python train.py --num_key_value_heads=12 --hidden_act="squared_relu" --norm="rmsnorm" --rope_fraction=1.0 --tie_word_embeddings=false --init="uniform" --init_std_qkv=0.0491 --init_std_o=0.0 --lr_mult_o=1.5 --decay_shape="linear" --final_lr_fraction=0.05 --batch_tokens=[16384, 32768, 49152] --doc_mask=true --z_loss=0.001 --dataset="wikipedia_en"
Each number is 128 + 24 x the weight over its row's rms, rounded and kept within 0 to 255. Layers, rows and columns count from 0. Numbers have three digits each. The size before them is the row's rms in percent of the matrix's.

# layer 7 attention query, 384x192, rms 0.162, rows 0-76, columns 96-143
078:138134139139156151132151155113133113115119163095128120164174120116152118135114115149171085158112091150130142084137092173103096133112087134114174
091:144142127158139115078127131114146113124138154048109126133182143107084120164102089155124118143114156134108128174104113126102134100143140174125131
088:129131146147120124135074122114112143126149130132111164136110157119124106098068128111140081106114108109138143133122175173145131111089117104129109
094:116172092132110152143136136138109143114090118165125084117146111149122108086143119121126153153160182118111156143156155163103103156098157129150093
095:134130172178145140123133136124096144161096139074078128094154157134155115145144118128124157110127127168135117100131114085134146128120143126146111
085:133176152126107144130114122164097164099149116131091094106133134187131166116156149107104120133110163125144073163143127161076130118134125106128173
093:124165145138113137096104118178130137075103088164146154136135080137167141151080155135135153158128100103155154100125157125163122126124129156098141
102:093111150142124151148146123111113145053142105094132157113128122143192147149141119113120110115125133131155113184100138123148157150092107135127102
094:132154115157132171143105094120158131136146115082112159122126065113121143113178130140112110106098127105124133128148110148097162123088132130101139
103:122134094143116139126141123149136150174083154112103132110148125114159104157153101137135127127123149108106180129169175147130150106156175142123104
105:093105098131144118114089084129172128102117157121091107133104106153099138110092072133128143122151127178091123130156156108103138092142086132141166
103:136113096117125137127106137168133110096135132112138124144099076101136143127105120133159111168080112093116154103160133135151132128151094143125096
099:135166107158148124147124172147120125125112163112142122146128113097110125103134144100166133091139094120124147145089139083091142164149108142168108
107:129109117130086106109127186151096110102121081139131141126088129102129115121118144128098149108113090132102119117100156110120116120108107115116129
124:151117125131105103094113170098088126116143118122148155114111113112128139125131076093112140124122105127160093144122119127087122154105116141089159
109:115126120139093147121116148153165120148128178129100146130171162087060177134103172095121186078145133145116155176120143098150130153165116100150116
086:145156135103099152154100114149137164083099103121106110167118118191135124134131149106131118118147164096173139128128145154115160140132151144136133
086:128115158152122116150126140141158155136121107082101146103138114128159132157122164134118139152130083133151122098118133152096104133112118138132188
079:134149164108147165145107108088136094159148093157160140182123105085118106099115156141093130106144084104118149147146167142121105117134140153130116
085:144088117117142154129148159103119155147073115161121128113134145156091086153083113124106142131074171113121089166102167111126157080192155130147085
094:148141157148141084115163124162125103115142153130105162176128124151123160126124116116131101137140162146136118122067139125136135139111108089148154
091:130179119125130165104126108118133128124138168133135103194135132101128139127145126098114160115114094125129147185145110104154118090124144086125098
095:139096133167139165124133131151097148111107147117122118093146118102077145164068144138105149156121128119125148146125107138166132145125115118094101
110:110158143130123148162147133118142139129141167094137170150140133142145100143110120157133164086168130137152129118126149168128188140108170083139105
116:110103126139108104094092120163150153088134143111151089116123123132153182126121168063119085080128128126120153183132149115099137134121162156112103
103:179150143133128129131119137116120107119144139135185125101113129151157134105153180154086123168124113132133117137085130153128146165155165120149115
110:129184123129138109110102139097137104137145186161102126142156145167134082142121107134146125074106147136127082115132100101126133137143122141127116
101:136110112092069140152141137142170119112136174120161113139185133139182102127106145149119157138163155163157116193129130156134144141142143141097125
108:152130128127111105104121170126115120072138131136163145172076097122168132108108108106127115127141136134150102157150149202101095112151115119113129
110:141124150103138109126154093122110139126092078119170106081090157142150151159134124107117107141138128126118119145139091154156131152123120125075107
106:125116084117120176150149127094144175108177124147104134111121080152083106109136094083151158140111103130120087101142139148129142134135105165121127
102:122124158131131146125122106163140148084069188152123122123165133170113182126159173115142140160152099118115138120135123137165082131151130126103127
091:158144144124146126093163158135139117130095148096166101163168118069134164186111114118102118102150095114133111151130147104137125127128155147130094
084:124144124112115137145093075093148124126126113132117168108121124169117109132139162139125075125095154120145132105157143177091118105128110140135150
079:109134150128109106124099092171062096120125130153161125123141119126148124135125107104152143139138188135154153142094095163132171132113121108140163
078:111144168135112114159112109191101098120111105129081138127150112135091112145115155119111168117149138178124128147104128122123184093105144127148127
101:177140120150075127135093149121123145081166154111092133118165130173134166137096162144169169077086120096104140092156132143100135102120162115149081
092:125091117100168138123126185121123158166099132170107133150097151106138132125094115115152145135126102153143101114137140098136131139191149132102116
093:105106158143141141134133075125113112119134112140132106130101114139158109074138124107114142119121125160163149153181113147158157103084148085108124
092:119097046077136137102121157125080176143099187155130148106148160148131099123095116097116129117137106116105119170157108101128100132138111152148138
096:104116097099152158120136064109101161151121092123131128110115115118153155155138103125147136131136106151161118128089141102101127152141159094104151
101:155116169132125133103116117114160131107094158120154130102178132130080111111134160124139160137147154152123117161159165098146135146121101127135137
110:125101141120149116132119112136143154133101128142148116104136116144157148115134086146163135087124114160097117116146166134171144124129103157140134
105:118148110132120106120139089131136086153123090137140087153137114109107108150141150137068096132151110115135121100122092127106079136122123169125086
101:107164105096136114146090156148106135120129135122143118127116082105117094144126144148111130122168130178159147099148160140102125088109107124146136
105:141150200101087129138134156131113112101152161127141154120144117143103073138132131084123153164135133144127119105131123148180146119078174110159142
104:121130138151128101144143131121095128117141150114135111105149093102112120110150127129112115073140104121081130139121125097103122135156098119165115
105:140156135141116149084171126133153138170108134127123138140109122115150098120121124108195147102139148162107108158167113106098082147125092124080107
078:151160126139122082129139142152110104144096145091146109118147086104132151135126161115114143156133143103113120149122144144144117099141130146131135
091:166134105150103127150127133125134108099153109154113179163100124129134121127150138117132157150110168105120181115176113144143099119113123065170163
090:092054133129178137138163119106165159139150171146087108142150140088106131156130100149162145131113142115163161156119139076175076142149122132141095
090:124138097139148154139135055056117103129133140107157163110147106121116116116117156145156122114139114089085114111125166108135120143083138091112126
105:160118149130123134167138118139093107109099116116122108143106153141164133120183128087119128158127149079121153138134110177078143158132100106076138
082:100131095149137145136121146143124168133126158146133139095128101108148133121187134105144136146174109123134157125136148122102173154161098193153142
102:135099105109139134100110112152141216129126124169147127136131141114148115114131141156136111135119117183109121146151148146138138160140121153114179
102:123119139151106145103117146142104118138156159143129118131149148164105113098145144129147102144148167089146179139129163105072129124174151104115193
114:131129155099160124126129114096121127166115167140151136168134139123092131127139086137145134078154118107128130100160105153155126147154151125155148
109:101128102107128098144147126095149122133143129084151130153149117128131150129122129161180125085130118156134153095124102120080132139118098119144116
107:161146117118112135134108059157151121066119108175140142120098128140118129129117137111143130113127112111134101101153119152123182134137122145137123
106:122133085158117166105134125134123138165157145115087106102141195147140106139137132120138145154131113115124099123120134130165093134115169092122125
101:082112108118108155142153121121160181162129108126119161131153149170144125097159156100151145110164140161152149116124106130125105142124128138172100
105:135107116141093134145117140175125143123117135122166143120151139101121130111114136122070121160168095133107128167167170160140114149130117173113117
107:135122143156128144151141123132125125125154120151081171136142103136084127155115141141122150137109105098139129104118113073147074102140104094126126
112:133101153117180075130091104103123118101130122133119165171115158155110090133127086085100093129170131133129147116121104135132135128115171120141103
071:131159126091168133157141097098100164121146160079151131172108133119137128144139139129129149181146122158132113092116166123108141108094155103103112
097:127141127143118176113148137145137086167172096091096149121119159124054098151144164116162102080072143125142118133100098140173088131137126161152106
098:089127157179098111114123159151153124140178119145072169132089156125112107111175174151129138146090161135149114126108109141115114131141120161115121
081:122139132091147106099125134140135104139122087081122137160147136110076115142115143113139094091109146119111097149083165117166079149151136109094162
096:143124077094141134160121099120151134117107116108137142142142183086168112095159147095139130144137117141109128128208114104095153128093130118102138
104:102108109141134112117143115156082137095133134131116130167150121081144126132117112159151153137133113144116108104114173141145131100105174124090137
091:154069145107147128127125132117147137113142116159135128180102158156131110109134106163142088134167148116134129118120134123117169105145074105136148
101:128102131114102115130146068168094102141138100135145089116140078102094153111143131120104148120153099101128095112115138147157096091081092122156144
102:117094165134091129101118114085099091116093128172116178114124140126135117138139105139192125094163074104121086134154159135160142134114097118100124
088:100175132100136152083132091113117126173145123095128141133108118151115163144114116108157093126112098097126124138103116151159127127138112143147154
104:112149132151134110116106113123149174129124134097126141084137100142100113131116165142144101181122114177112140057106169117141129142159158126145093
098:102087137144148119104095111071136123112152100122124149158114110130168105150163116102148157165102098118127110105134128074154155146094076143108142
095:141160099114154085100156119132133125109102092147123125108110140134151174110136108135195147142138134119112136120081087145127147110137135172174151
# layer 7 attention key, 384x192, rms 0.163, rows 0-76, columns 96-143
087:145191146135171132118165121123135086136150123154118134102129126123117138104127164149105095116135109163135120114138116079150135113157140178150141
088:105155142136158145101125160121149123143154111182111110115155110133094140125118105169099103103129116155116142117110138101119072129123135168141169
088:103107132139109146139118124114121106090095118133102113138080136158138137125124144137132175155141165129092132110171148169156126130096124105133132
092:101143109119104150137154146173143136140114110113118120145118087133142102110128111111143133134145129111157136116097112143182116114104166121182115
097:130155165147169191154123182100098146101144133142118099109119170107098105147131140123133146140112133142153108097147120129088141081104128130145136
100:136115138165115128142149152108119118098082092151167135145092114208128145146184139115130128144105155133142125134128110135122121170138123087134121
096:162116148115138093065123133187117129106102082154137142147084143112169121120100125148162139096137140156133116142176166100174113134151128135111175
096:114126122146112132126190142143127080095154096130147141154125151127079102144203138124113122135123155134144141135115110102135094145107116126115134
103:118125145138121134107122087115104092139133104154110131103164118115123129121150117134172122097129089123156163118099114107168154145147141128154140
106:144124127136114108094073122141146119116045151154149156129109132140177150147096062114148124117137114110140125138171196140148178138150150138178111
105:115091124183156124144114142121102137150137150128136101125138121116086070133119106137116168169125142155145157150141150130119146113197152165140174
098:103128099091135143133131151146109105137160103116135118130097114090135126146126124115149111199101121083124177112140128155140106137145135125135084
108:157154113178158150149113144131126091119104163100130167143158132092114132110079144138156114118182092134121161173099144096142131158150111129123127
107:123111124132085080098119164180114129088122090127152145124081075103127139117126184152106145095094101153097102145120158137125123113087146064115112
114:126114129107069127121116121146105123153148115154109140136110114162129170159108101111144140106138108126171103176117106113135125169133142121136146
106:148092095101117127124147133130094113135123139125140161114172137119121142099125155111116143076070137099136127153132159113140160136151141136080156
094:132106137161107107120068112146123136106106087131119122135076120155160130134164120099154147090136148087120174129169123148108141146144151116110131
091:151146145106166106126154171141165135115094109141119137168092122118110159098145147154109129138126132092137124173136141139138151116109102122138137
087:128112126148135114112127092139156151127152114116132153151108145150137107128148130112139108108125122100113143148174146116159136104137082065125134
087:158149108131138165093121155096181179143130161111095145122157145110132121149147095120110150118127115151108085120110140136169118134122117107150110
082:111144088108144117142141132110123127146082109085106113183109130140156112112125138123119128146157112106149092126111142145079139156152130127126183
090:121145099099114110112124112196145154115133137120171129153128137119155119097147107111110132140126119120125137134132114128160119147149111088090112
104:109111142145149134114112168190116171152112155103125083129138121096093147114088152142136148121113118141109107139122132132136130106116122154110139
098:128169133124144128154136112130118190141137140109140157144138147093200136151108149095130110122146119117125120103092136135098128118056152133116111
101:099119138132127161142119149174131143156104129119166097125116144171094117114129129111085081100142138134131161154134154160113105160097160153149105
103:157118153120142134123173149151120106116121186119116097062165121126121101096127156127148145130153061146110159160140145152127109137121128107150165
113:103118133141130100134109161123137115162180141134122139120131140107149124107114128116145107108101096116144080140141080092121097125162135110148137
110:121122149117056137154094133117109177142149160145159103144163129086139133134134132104110139106138162127141133171136136156096088121126119123121146
111:179144117104101135121140139141116101093141137092142096157069124123160146169136118101110118157149163152098082156119119161069127144109128156111130
110:154158132119134108149135127141121106158111060176150118106100112178137128146158149146107131149116116137140118152127150122151137152126114112153157
103:109083126091142164096127125111140137103122125165114119093138101113110140094115091120202176135107084117123120121155131138102160170133155153131117
103:125129147117124135102131161128149124096135170118093125156127151111113143148134136124137137119115103082114114106128137140116101096180102153146132
092:113093134122171147095131119118108149145125141130105108050130156128100138154126110167150136101140091140094123112092170096130098118144106140119140
084:148128108151112133104128148137142136148124107143131073140106121117101130075112119093125140117139131119086121164114100169119113124112138143144148
083:151122114107175114112124145107115147152162135114138125116136135101089103134134101134079101087185149129126063089134154109133117122152108154102113
098:123114156108141128148109081113131129095160101095160084156114118166140128159113166111071130157130181130138115149180128145147106162120156087124117
097:127162087155082105102112165109148135115128146106113144157166123114098125060093181097166146115138132144108117135163153129127124097177138168104116
094:143122110124142152082118163160140117146138119155151080138146161115148147144146137088124129128091122121154139087152122119160140101101124083125145
100:119128146116194143147129151059140116183106128128143103110137123120125085118121104106126155082109125132130120105103098164112118113119154103105109
103:117113064103153121113132112109100153173130171166135152104125125110136135140127116090139116095122129154119122113133100121153128155164127128143130
104:090159121105161164108141117126105137117146055113157119081115118156154151141104121132128086143136109143117111142055174155096158136128137120102134
104:151125162127121123087119107113115117092129152128135146110169135115100135098149173131094149136156130116119102122118156097164125113102094135136161
105:139090127132149119152132117128121195137072112139166140090153128135136123107130117150192120110105127161112149131176145132133172129135143115125113
098:101132114106145082130124079147127102144148116144117130145138116147110163095146135145094097113144109113131100129153120147114113116119113143149122
107:104167129084123095173148137152131159121150150123119075153123097075124084168100146144103143118134150172172141142126116123091179100122114126152155
107:136138163066088155120138129130151105102157139135115170135127090132125119161158142096141136164137145127158109096151154127157165123112137080130101
103:105127138145158143162125155156111110111160139152129116112137117103138154117110156150148133103094148142095170117146127127137100147142101132144111
101:159136156119146132107121120175110133149104093117140134161100132108131104122121102110187186103144116126112106134156151114135056158104088137114108
077:152149132144146108185113165163096138140132146163094149103110124136121134143165109146142127132104097124122168133146100101141121138111133126063173
083:108123115099065143133144097128152156139108130071149133126135156117117112049153138099125136114116136090154132157134201149110124160139108156059140
084:135094143121152143145119163126121129136132143147138144097110125122129152152163109132130118129090140124158119125100142143155135154145094147125142
082:086190148112107098112124088113106154123126144125105153129144149126068119116140105132113101134190157111101141134086122129150144169151129089157085
092:151147134156075151130154136150131089143119153108121123142139155148139149105120129120181165123081132086114105095109116141125128126172157148140134
090:165138088087080116155165115138135150118109142140124141140152112191126143109129155140104166132164140135108127140149157120145118186104090107151121
099:112128118108115137085154123152152179092145114154138103137153156167111091098130126152138112104127112161115113157130099131139171136112151144130148
085:115157137157087099111111151087096148129162148093100131158140158139125097106092132125157127140135138115110164130121135115149091142163082103125167
103:132134123105162142161101140127146124173125151128165133157112131126112089164166106125126142086132132103201125109157104142121147156129164134138149
103:137145118139124094127132122147135137113095120062151167147158123132139123101146138160168111113131080122079187142136088127127122153094118161156141
103:152155119134112136140147144139163093135158121141128131098121145110138131105114123104117134100118137109100118123125106157143194132107143133114109
102:115152097135131143113163156165143124158123140141114109109156191171123073150130115108139169161121122143141084096140132134139107156148152109106144
107:098132128120114142123148101128161182159099124116122166122163134195092107095148158109103153117174122189113136123115139149130111147138132141148111
106:143111135132082160120113136168138145114131128161160140130164134151131129156106145092072122141179131099100117127141178160159116162148106139130137
104:108115130153116120117118110132137135094146123147100141156165095166077098150090110126156144143116145106168131167118114068147085108141108121130131
104:130133152140156121133102097097146117119155106141103146152135166162124107141123129110068099120156121148109107134098092114118103138151135156148106
079:100120127146112100137098096158165083120097114121108140155133101119142131169173111170136086121123140120153157122146138118116107189133108151149152
097:094141163143109143136137139156159122135129129103116132104127103107117133104115159165155152124144164113193153138152095142133125119145133142139178
101:127122170116109149106164156140132127133119103098140146119125140126121152125132151148136140096095148121194142128181118133107114102117158134126138
084:068122134133126124127112121145199090104155157116114158130097182082144116109115128148129139123121182133147136180140120142121089153132080163176171
092:135126102124126147103109096106115180172116124118117086185105110153141146093086124082096137175140102128115132131102124110099124130133116144114146
097:164092115123159116098127118098152125130124100120125152108131112097147087121120119088097107171147127121135114138105146145133125152122146101137096
090:140121095156151155111124103120125126149097174139120103123147136132058089114108128089138108126129104092108079122100105161103108117150176072073123
097:112078112111109154090161168130127136099112109127147122139127124123151118124129111114140154125147114141174120108120118121132147128118112160153130
098:066172094144134127154077139165118132125120106113107100156139097155132125140154112131141164160136165133141132116142107135106093132151131150104175
088:105144154151136131115098152164144128087137129162153135122147131122138111150117118129142144137140116151150132160146156127120154133134130099125195
093:099150143140127094160128144099121126120092147133166153156143156133126151147148115103120132118125079106189092151119094089125097152147118113130146
089:122125171094127124100116112130153076110118152136145163125138127122134132121085143145116166147138075175142112136118109158042136100138123100142113
093:138091144155130151134117120120142101133145132129149112130135115152186095120132145061109088126134120119149158183093143134074118137138151132125172
# layer 7 attention value, 384x192, rms 0.177, rows 0-63, columns 96-143
110:144145125118135129136141111165145125147144133121117103097095119117108106131152122125140162092120119135102115147152164124150136154125159142091090
093:165126138121137156101142144138140131088089073123144149112108122158121097139166092127197132087102120156136129092143143132134135093154148134106128
095:156131097113093089093145147112117140200091108121121131132150107132139120132122120179101112110127121082111164115117095103138141110111146081142137
090:106110139133122148104112090117100147143143136116134146098126170136124110123088151148097120162150140113103091160143112102128136168137098119188127
101:111141159147162064125153122095103146149125073108092138148144133102104117145140128140134147113131108116154153109086136129137128121125153187127147
099:100108122132171150076133106137141095155127124101127114113123144151151168165141134147108126103080158132104148151162153127128125144120144136125157
095:149136117158114124158096175149114095128122162151140124127144212139164117079110133105141119100154175101143090141142125113134099127134114084115101
095:107112094158138091134141149162135150133115158109115137152127156128109115139100126101144109127142140167149119138133117133116138156139153111170129
087:175099131147109110137138129129140142094160104132146141145080165135163147108124113115140136159111152117139154109128143126112084099141120112095137
094:153101093128122094115109149124123118145115093161138146133105111174159142177157134141139086100127117130094128141110138159102106139150128118106153
084:160107080160152108100137117084115103129161091109116094136143125171148149080144139131105091144169126148133129145140121080122113160107159149101128
094:148127140117118094091145122144129138177163106136152127119155170105113094110115145151144155087129125136121134148134140107165114118132110145126113
099:162140140140129105069080123157135135147167132107170121091111106100099130133126123129112104150183107125134111134107153125128114171089135125137121
087:120189124106140164134138142140142184125114130123138125155123164094087135095121139167098151127131136124101115112176137136133139109081131144144128
091:154141102155120104104118121129133131109149127109137126129102165109124136083081128119120083163131115121114119158069134113152099166132129136120117
085:141146083156116140137101148140187137109123116121148133138185097108141092128100111122064133128114143169128096116128150178112152074085125143132129
090:130111161099155099106096115133134093167127126084133144121160076095171122144127107157123187110123139122108135109148100177144186128114140140093129
097:178116130111158129133119108156106130103151114119159145137084145121139157117105095121154126127130111135124098124097124125119109132126071121117115
088:112129136112129152115103075123140121123110130145121109128126154116103134100117100143107107147139131077124110152114091085139094122108113117123149
096:093128155088100173152155172123171163088129147145126109166138149123133128088113133116107155127129162124158112145151075159152136065133114136118119
093:124122122139082151145131090147112106147124123141154081074159133139147106114092129133098144112111120106122137151066151111103135147107136137133082
103:139118110096112133160134149126122167110149108111132160146112086132127106159090072118157125178120106146138138142126140163114106118142115157129141
094:147118146130133093131162140121137152124175133112168107154122125122078112117122095143152130135175119135134092153167114088155166165124140111159155
092:124118131126089139128159106104093066103087158125110114090093122137101112170135182148071133151119117128106094138109145119143096090149139159166118
097:173125163120090092116139122143110105121148097149143102121123081146171073136191107109150119120123132134151120113137153096139106158126120148095113
092:126115119106120109148095119133140152122135054115130153156138122123103120153115135089116142140122134132117121109154132144102164126103117152181183
097:135114137127126131090139131130163199163118105116141155157111088089173133114136127149118055152142127145121108125134141127107155126074117115148134
091:147117097121139123168109146131109117173101120103141127108095139094111110118168147084115107129114102098113103079133121102075176099062140127133089
098:111127168105138139072155138139103152124119147093105136108137138106132113176137135107127117155104113124131093087110141135132131131128107123130135
103:134132131108143127114150149118134171131156104067124127150137085114141092155131106090103183175154145150137160136145126118143149144123152134104084
086:157140156102129098122134141110149140132108126140130153140142142102057098148152149133115140138119129124138101113118107107164118110109155138114126
093:118144116145176109069135127162110130139095121085127112132144117133115120126159130124096132130099117145132140078122136104114149139112132120131139
094:120143171131103180096122142146135167112157126112111106131085140126084155099109039141130107165119090125106140108065142083152117123097136160157142
093:172127131136096147088138153157138154160114143091147099119126129095109169124155095128132158135124091126103142118111091106128131126138102141125101
095:143106170103097058159149108130111085079106153138114123170122112147124137138148145109102123112106168162093125115095082134120099098117134108143111
093:117108127150138088146107127101127108092143096132096104094160141084138162121166112138104089126091084079128123141117106132140132145116149124132143
097:155116142117158118127139109163152112137156136132147107138175139078114100125109118142143140148172082147105150189097143117094148105118159152138084
097:128106139115125082100126119107180109166112045154106125180084112094130135109167128135162097099171108129125111157123139149120155117127138147063141
097:128129143121094136102095137099096113119137086120126123139097155156145128125123106120086134126161143096117123135139156114146104114115132112156135
093:124106152108131123098084126124132112151133160091124146102143156173162112162113158148149154111095098148141133138166122133140124132147141147116089
088:123131074105143082083116120135133135112099097113091126186120139125138142149164136107153157103104103090151109117116113108095108140124127097098160
089:131127120099152150163178121111120121160071123154145110081115128128092118160143129126105154117130145126111100155108187090101098125161151171092126
101:155120143118129110094088160107146149115085098140143134121102152143139155094159133132106159128106170093120092087123100165172110153141134173133119
100:118096128131133108155126130188131084145139143125150102117113128127131145191105131147143080128140098158095117158160162131144081182121124081157124
093:124123118078123143067130089138158145162062126116111126138126123105154109108091075123107081119130134102114168089113100142153112177110086094106179
099:148152124122143166084134128110129125124151149125091107131095093125114117107100144133125132166152133129133188142132124081110122139158104143085116
097:138115074122147147124133119157131098148139138173141117131141146127112168136112147105165121124091126098085174192107134122112130152168092090144117
092:136104108180108191135105113135132143068127145111172156100101086105098144130143110126096168167127180100123131159128114119124143123123129132156129
083:108121152122124142120142154151121082146112111081079148101116131142129099159118167148139120123083139156160123095161110167156097138136125092155137
092:082099134092120118118134135133115122197151103129125156131088103117164144105152134158118131106119134148113131118140095160136154133133145154181100
086:151123079084133103108104093133137132119133130114126190141144098155134146138116095133109139175098100118110125123099150151128109139121127086146111
090:156084124076079123137128131142131086101122120172180094160155155155153155130110109153093127112133134132133113136122140115175118097137103139090156
099:152125117123118123104137078139123127104111091137143131112107132170113118154106070144134175130134127048149122133065141108132136154103127106108143
095:138202102128146148111148100105114133114155134129122113138118109139146116130089128126116140127109145120158156120119104092139161116167125112130141
080:144094182148106163107167092132115146100174114122121135105169129108146096121132118143125100149103171153111149106148099114141121138100119121166072
094:114127163134190136158131146114155112147112146149102156099119092148090134128127153109150096124118148129133129093104129103175117148110139106159129
089:143134122114140145140147130123099103108098079142106105134121119098140129139143094099122108105092104137150139092089147098146144089136109158119172
101:148111141096127169173109174114172152117101121134117108123162130106158130134119112103171075137150096159114153095131092108120161099106103130161143
096:150126136099112112111128159142091117131073115108137119147117124157069170131098112144115144135137172123120114159140156160154129112137103157127121
089:139128145131072086114110111133111178113149076125146123098161137131117119204135101127106115156088110136146124149125129103124116119175091135112111
086:137140142151162130104129141141156130127157123112124111129124113135105131146114134130162127169163166152106147114085171121101137098111172149146148
087:134122126154111157128081123129124114067161135139102055156124166119116136105147141122118132153129113159148122146129112106166126119109185107129067
089:195147078132161134128132108170143130149163128130114146141105100089127116155124101114118120140094081130140169148119145136124142125158203125163066
106:118119110158081147159126111110117147051158083129132123116176103141106097120103099107142156141168129134167129106135162131122119100089125149111151
# layer 7 attention output (transposed), 384x192, rms 0.246, rows 0-63, columns 96-143
113:078115100128118094111137132129135146115146115122087157090175155112116098125140174120155101125143111154102143141101124156060110112143132138133144
095:139177132170152103162100098159155123113189179123125140097122154097136163140099160126121151106127135119085134110108143133093130128096114134123115
102:105105139089141102113145139141111134099137122118129145105116142107157142134075153127117156170109189113139110107155142181098135106104122124099145
103:174150175147110109112109174130121122128116088135142100163114118110163134135100089151131123113152136114105100127117122130097124129152150123123147
107:132091163111096115117121160132108131143164158153145135072142117130116102146137145148137135159120126088086105105121137124127101155126097120157135
110:190152182140121135150168145136131154111092182142105160110108128105156137177133092141138135149122134152105118073083164162137142148100137126134105
103:135132134112102127192186102123099125128126124105084149140167145161115123097157076129076071133133122124132137157120129122131164107112163148130142
106:123134148132136133090144098156105109116117134129139093075134171141109105080106119150116148129141100119114140130119151109180102111116189103103120
095:113163122136118127137115131108142127132131141129107135149172096128144126116102125151102094115104149126118124090128135143156159173166096169128120
108:099154128122131145180124131170121182113096165137115150131113135133106115126149139108151110127102108135163162139115136116147136101107110109145124
097:124113181108128117154159120155068125140090164096136129141147115161145121154114133106131102132096118091140125095113136139148105132107124135135097
106:094142126091087118153119140095121092141154076124140146089115112101115113134156123177161091143145105094142086155104105143106107100147110142152156
111:091131138142098072105133095084161136099151093132116174124171129145118108108132149204160094114121131130133145165149101135123121112148118123136125
093:146090141114167126137091110126156104106165084117134149106144128118138169137142158112084080131132163136152135094159110141098161126140108096124106
103:109116163108125133191187125152154110181105108129127150119175118146121076110143123139125114112111126151120117151129116112096109068157127149141146
097:086128140125133110141163130098152132106119133120131112108113137143132127130121143135078087095105133149136144114132129095153086134126111111066087
089:148140120175088095124158160123123152125152155147075122128092150142112107113202149152130108150111110129124120126137124118079099138137107086144136
109:134163130153142124125130114128162123114164132155127145132130132114098129083140075153120095135131124114157142167124092144150124127130145125156115
105:131124108080107112127127139090126103123136121111157140153127112112149126138099117118147118136144127123139147116115108124100148148101109133148123
098:099176077110108097144141135107099077179141148099156122125139139152139065116127109088117120112147140091117095128118142121136129141128099114147108
104:159143157110170126098136135140169170130061080140103124109092121094134151121110124133096118143125129138113132125154116127112083096124184136114137
109:112108124123158166148094130151134088149093186127126081163137132146138161098119173097131165081117141129134120157174118093089126117110136095141121
100:081142110156124105118119120113136132147155157112112137135152134137139061130114137134143171105133158106154139129096157123119142165127100087127102
100:108150153173152142098082122125122190123114094164165117087115124144150096114119125130160137144126113118114155166124088157124125162149166096100131
101:085099057102154140120130133112136126124126129143128124098170128150125160086126128091136119106134086115146124162139111134086105119139108150178162
094:135144146107126131137115139138086117136138159086161118131128155138136119118107204131144107126119177158130110116102157109114104159172101126148156
102:128112140108114098133120167110121077104144150100149144095127158109110135120124112128097134112129134122138121159130163112169105077152130089154099
110:131094115114121130126122135129117149093109109112102094115124144133106147117139154131126111126144166139118111146140140092125114117177147092130134
103:148107117134131184146108125144113129159103108138118113131142097182111125099129081136153150134161145140117106163146120127146119105162089141135144
105:161102085139183120099143096143100068098131194134128143131121140110150166099099129138159144118105137082102110118130143119088116143114110108155133
102:175131124180154152143054110122142115143142157129117147059122139136145142100132104092096126107155103145141129127131105087079165135144096110114089
101:170109127126144100116116119143087128081147132149144144142123098138168173118124137150118137172183121158127114115105111168131126094101117183106132
100:150112109117153126128092078145149077119129162131179197180180154112141119130110147090175140127122175118111122095146123127168141168125106131119093
105:140146119072130092141126114109103096113135078121117137114118122121166106165126190144145123127115141155136128139123066146105115103120100119141134
101:076117066107135138101157177126095157174129104116129134131126157153163067127102137135119122141119107106157129177155121135148111123092131096107099
105:151096189152147112121109132095122152189089166094143170154110113127127084105126154105155133173161122128122134113141130119153128122112106148128111
106:120111157159166195132167141087150121158130181147126131140146109137135136086154158163123113116101119120136126117089147123139115141128098131159115
098:126128140125101146072105124129125153117121188112138176101126113123092148132132127098127138158081139128138127104040113112154138137135130150172110
099:170110165143128137116112104115117114097066170144099114128134095079132122175136153121082160133164104159134147121097118146116121125130175153119127
101:135138102136127115116113067117145118112165134073118109154138110107108153169144123134114135122116129134095160121117117127159126136094112094170138
099:115082160144042145097113131140139153152109145115142134150094122114153141136140140162123144178132141137121156115149111125105152078079117134103113
103:137143124132162140103083135143173131123164140139119153068127123154139128110147107084133108139136152127116123155115171100121152112141101121104103
111:151138125156188067153152118132141101180135103141107142118068064114078077173144125113131136127137143109118127145162078125107154082126120119129167
104:117158109140100195096119107104134148109110125063104162139153124114146100120130097135122138135151145123156113156137114097132151105082140139167145
101:088127152122138140172128142120130138141162136139148135131128134113121089165106161119186168140086115162126112110158156121163127118122137163106077
116:102109118153116106160153136200154131136170128144126142134146156141103125159129116139147106112053131097091106136108136115165119122133128120164108
102:085168142175119154155159169141157132110118128148137148147117155111156092096166110160144142134119106114137109134097139117193157137115154140172128
094:106133124124143109137118120157164106131069123133138072111099107139138069197140138144157114102140122132116126142146144132122086126131160123084135
098:165137120132149156141119152073091146096144088123153055126098088099130148149113138121091161102132140168121133166114098133083099103102165130115141
103:127169093108110116102108130126123106131125119132122148078083114091077126144140124090130135114165100137131124150113155095106097153123097065147146
093:123110176143171111113126140145132156106131124135129118113125166112135155172106162115120137156164139156128097134144182101159116160106124132099141
105:123185087123132157154119078132142133156139124131112136134156142143141092106130130126137127172135132131174126139092092152132167182100138135171121
110:099107106109157127129082142133148123118092142135120126143126149143130155133150140084144136145134158149082116137150119104121116059115144182128109
107:139131116151104136138153154173120151110082116136139057127155155135124144084101113128103163077152126134111125094148140138126150147117135173178165
094:123137094102120130111153130104108076135137068159176140089092168133169124145132110164114091121102105127152110166107137125169111100116144140143122
103:137094101176104145113109127108102145115116145120148130110140139091158107158152116107121144087160148144118101143170141125119121065146131119140076
106:120153149136113147153120150136132111111164111127154148139118110091102111111108133101115116149165112140104116090149110138113165144120143131124091
103:114121112127138159148141146131138093120137140126123111136111147142126066117139140132149139112133119137130121151189182147152142150136137111131120
100:136188124147137141158132119115140152136150172107133146124151107129124137104159134129072137130107121129130099126140091135082163112138118112109119
097:147136185157119102101106159116114138159136122137157157168111168151135150103109174135138129136127140172102133125121116135092106161154114135120132
102:124104136148117132111121104137113086126139140097170145124165128094156148170116143157119124081119166160083099133106135118151157135142110111129097
099:141066126129131116150148112130145134172118103131110158175145082127116095132159127126139105162103121151103123133094054136128133107100122122119117
101:111112164127134152149153144136137087135121093196095139120157150128097150119158143114117098123134109113150080112124129135146094110100121125098117
110:129126137105140147114122117123136063159118164126133094156123159138116189151063145158090128118146126117098137141130106134103109149173135115091124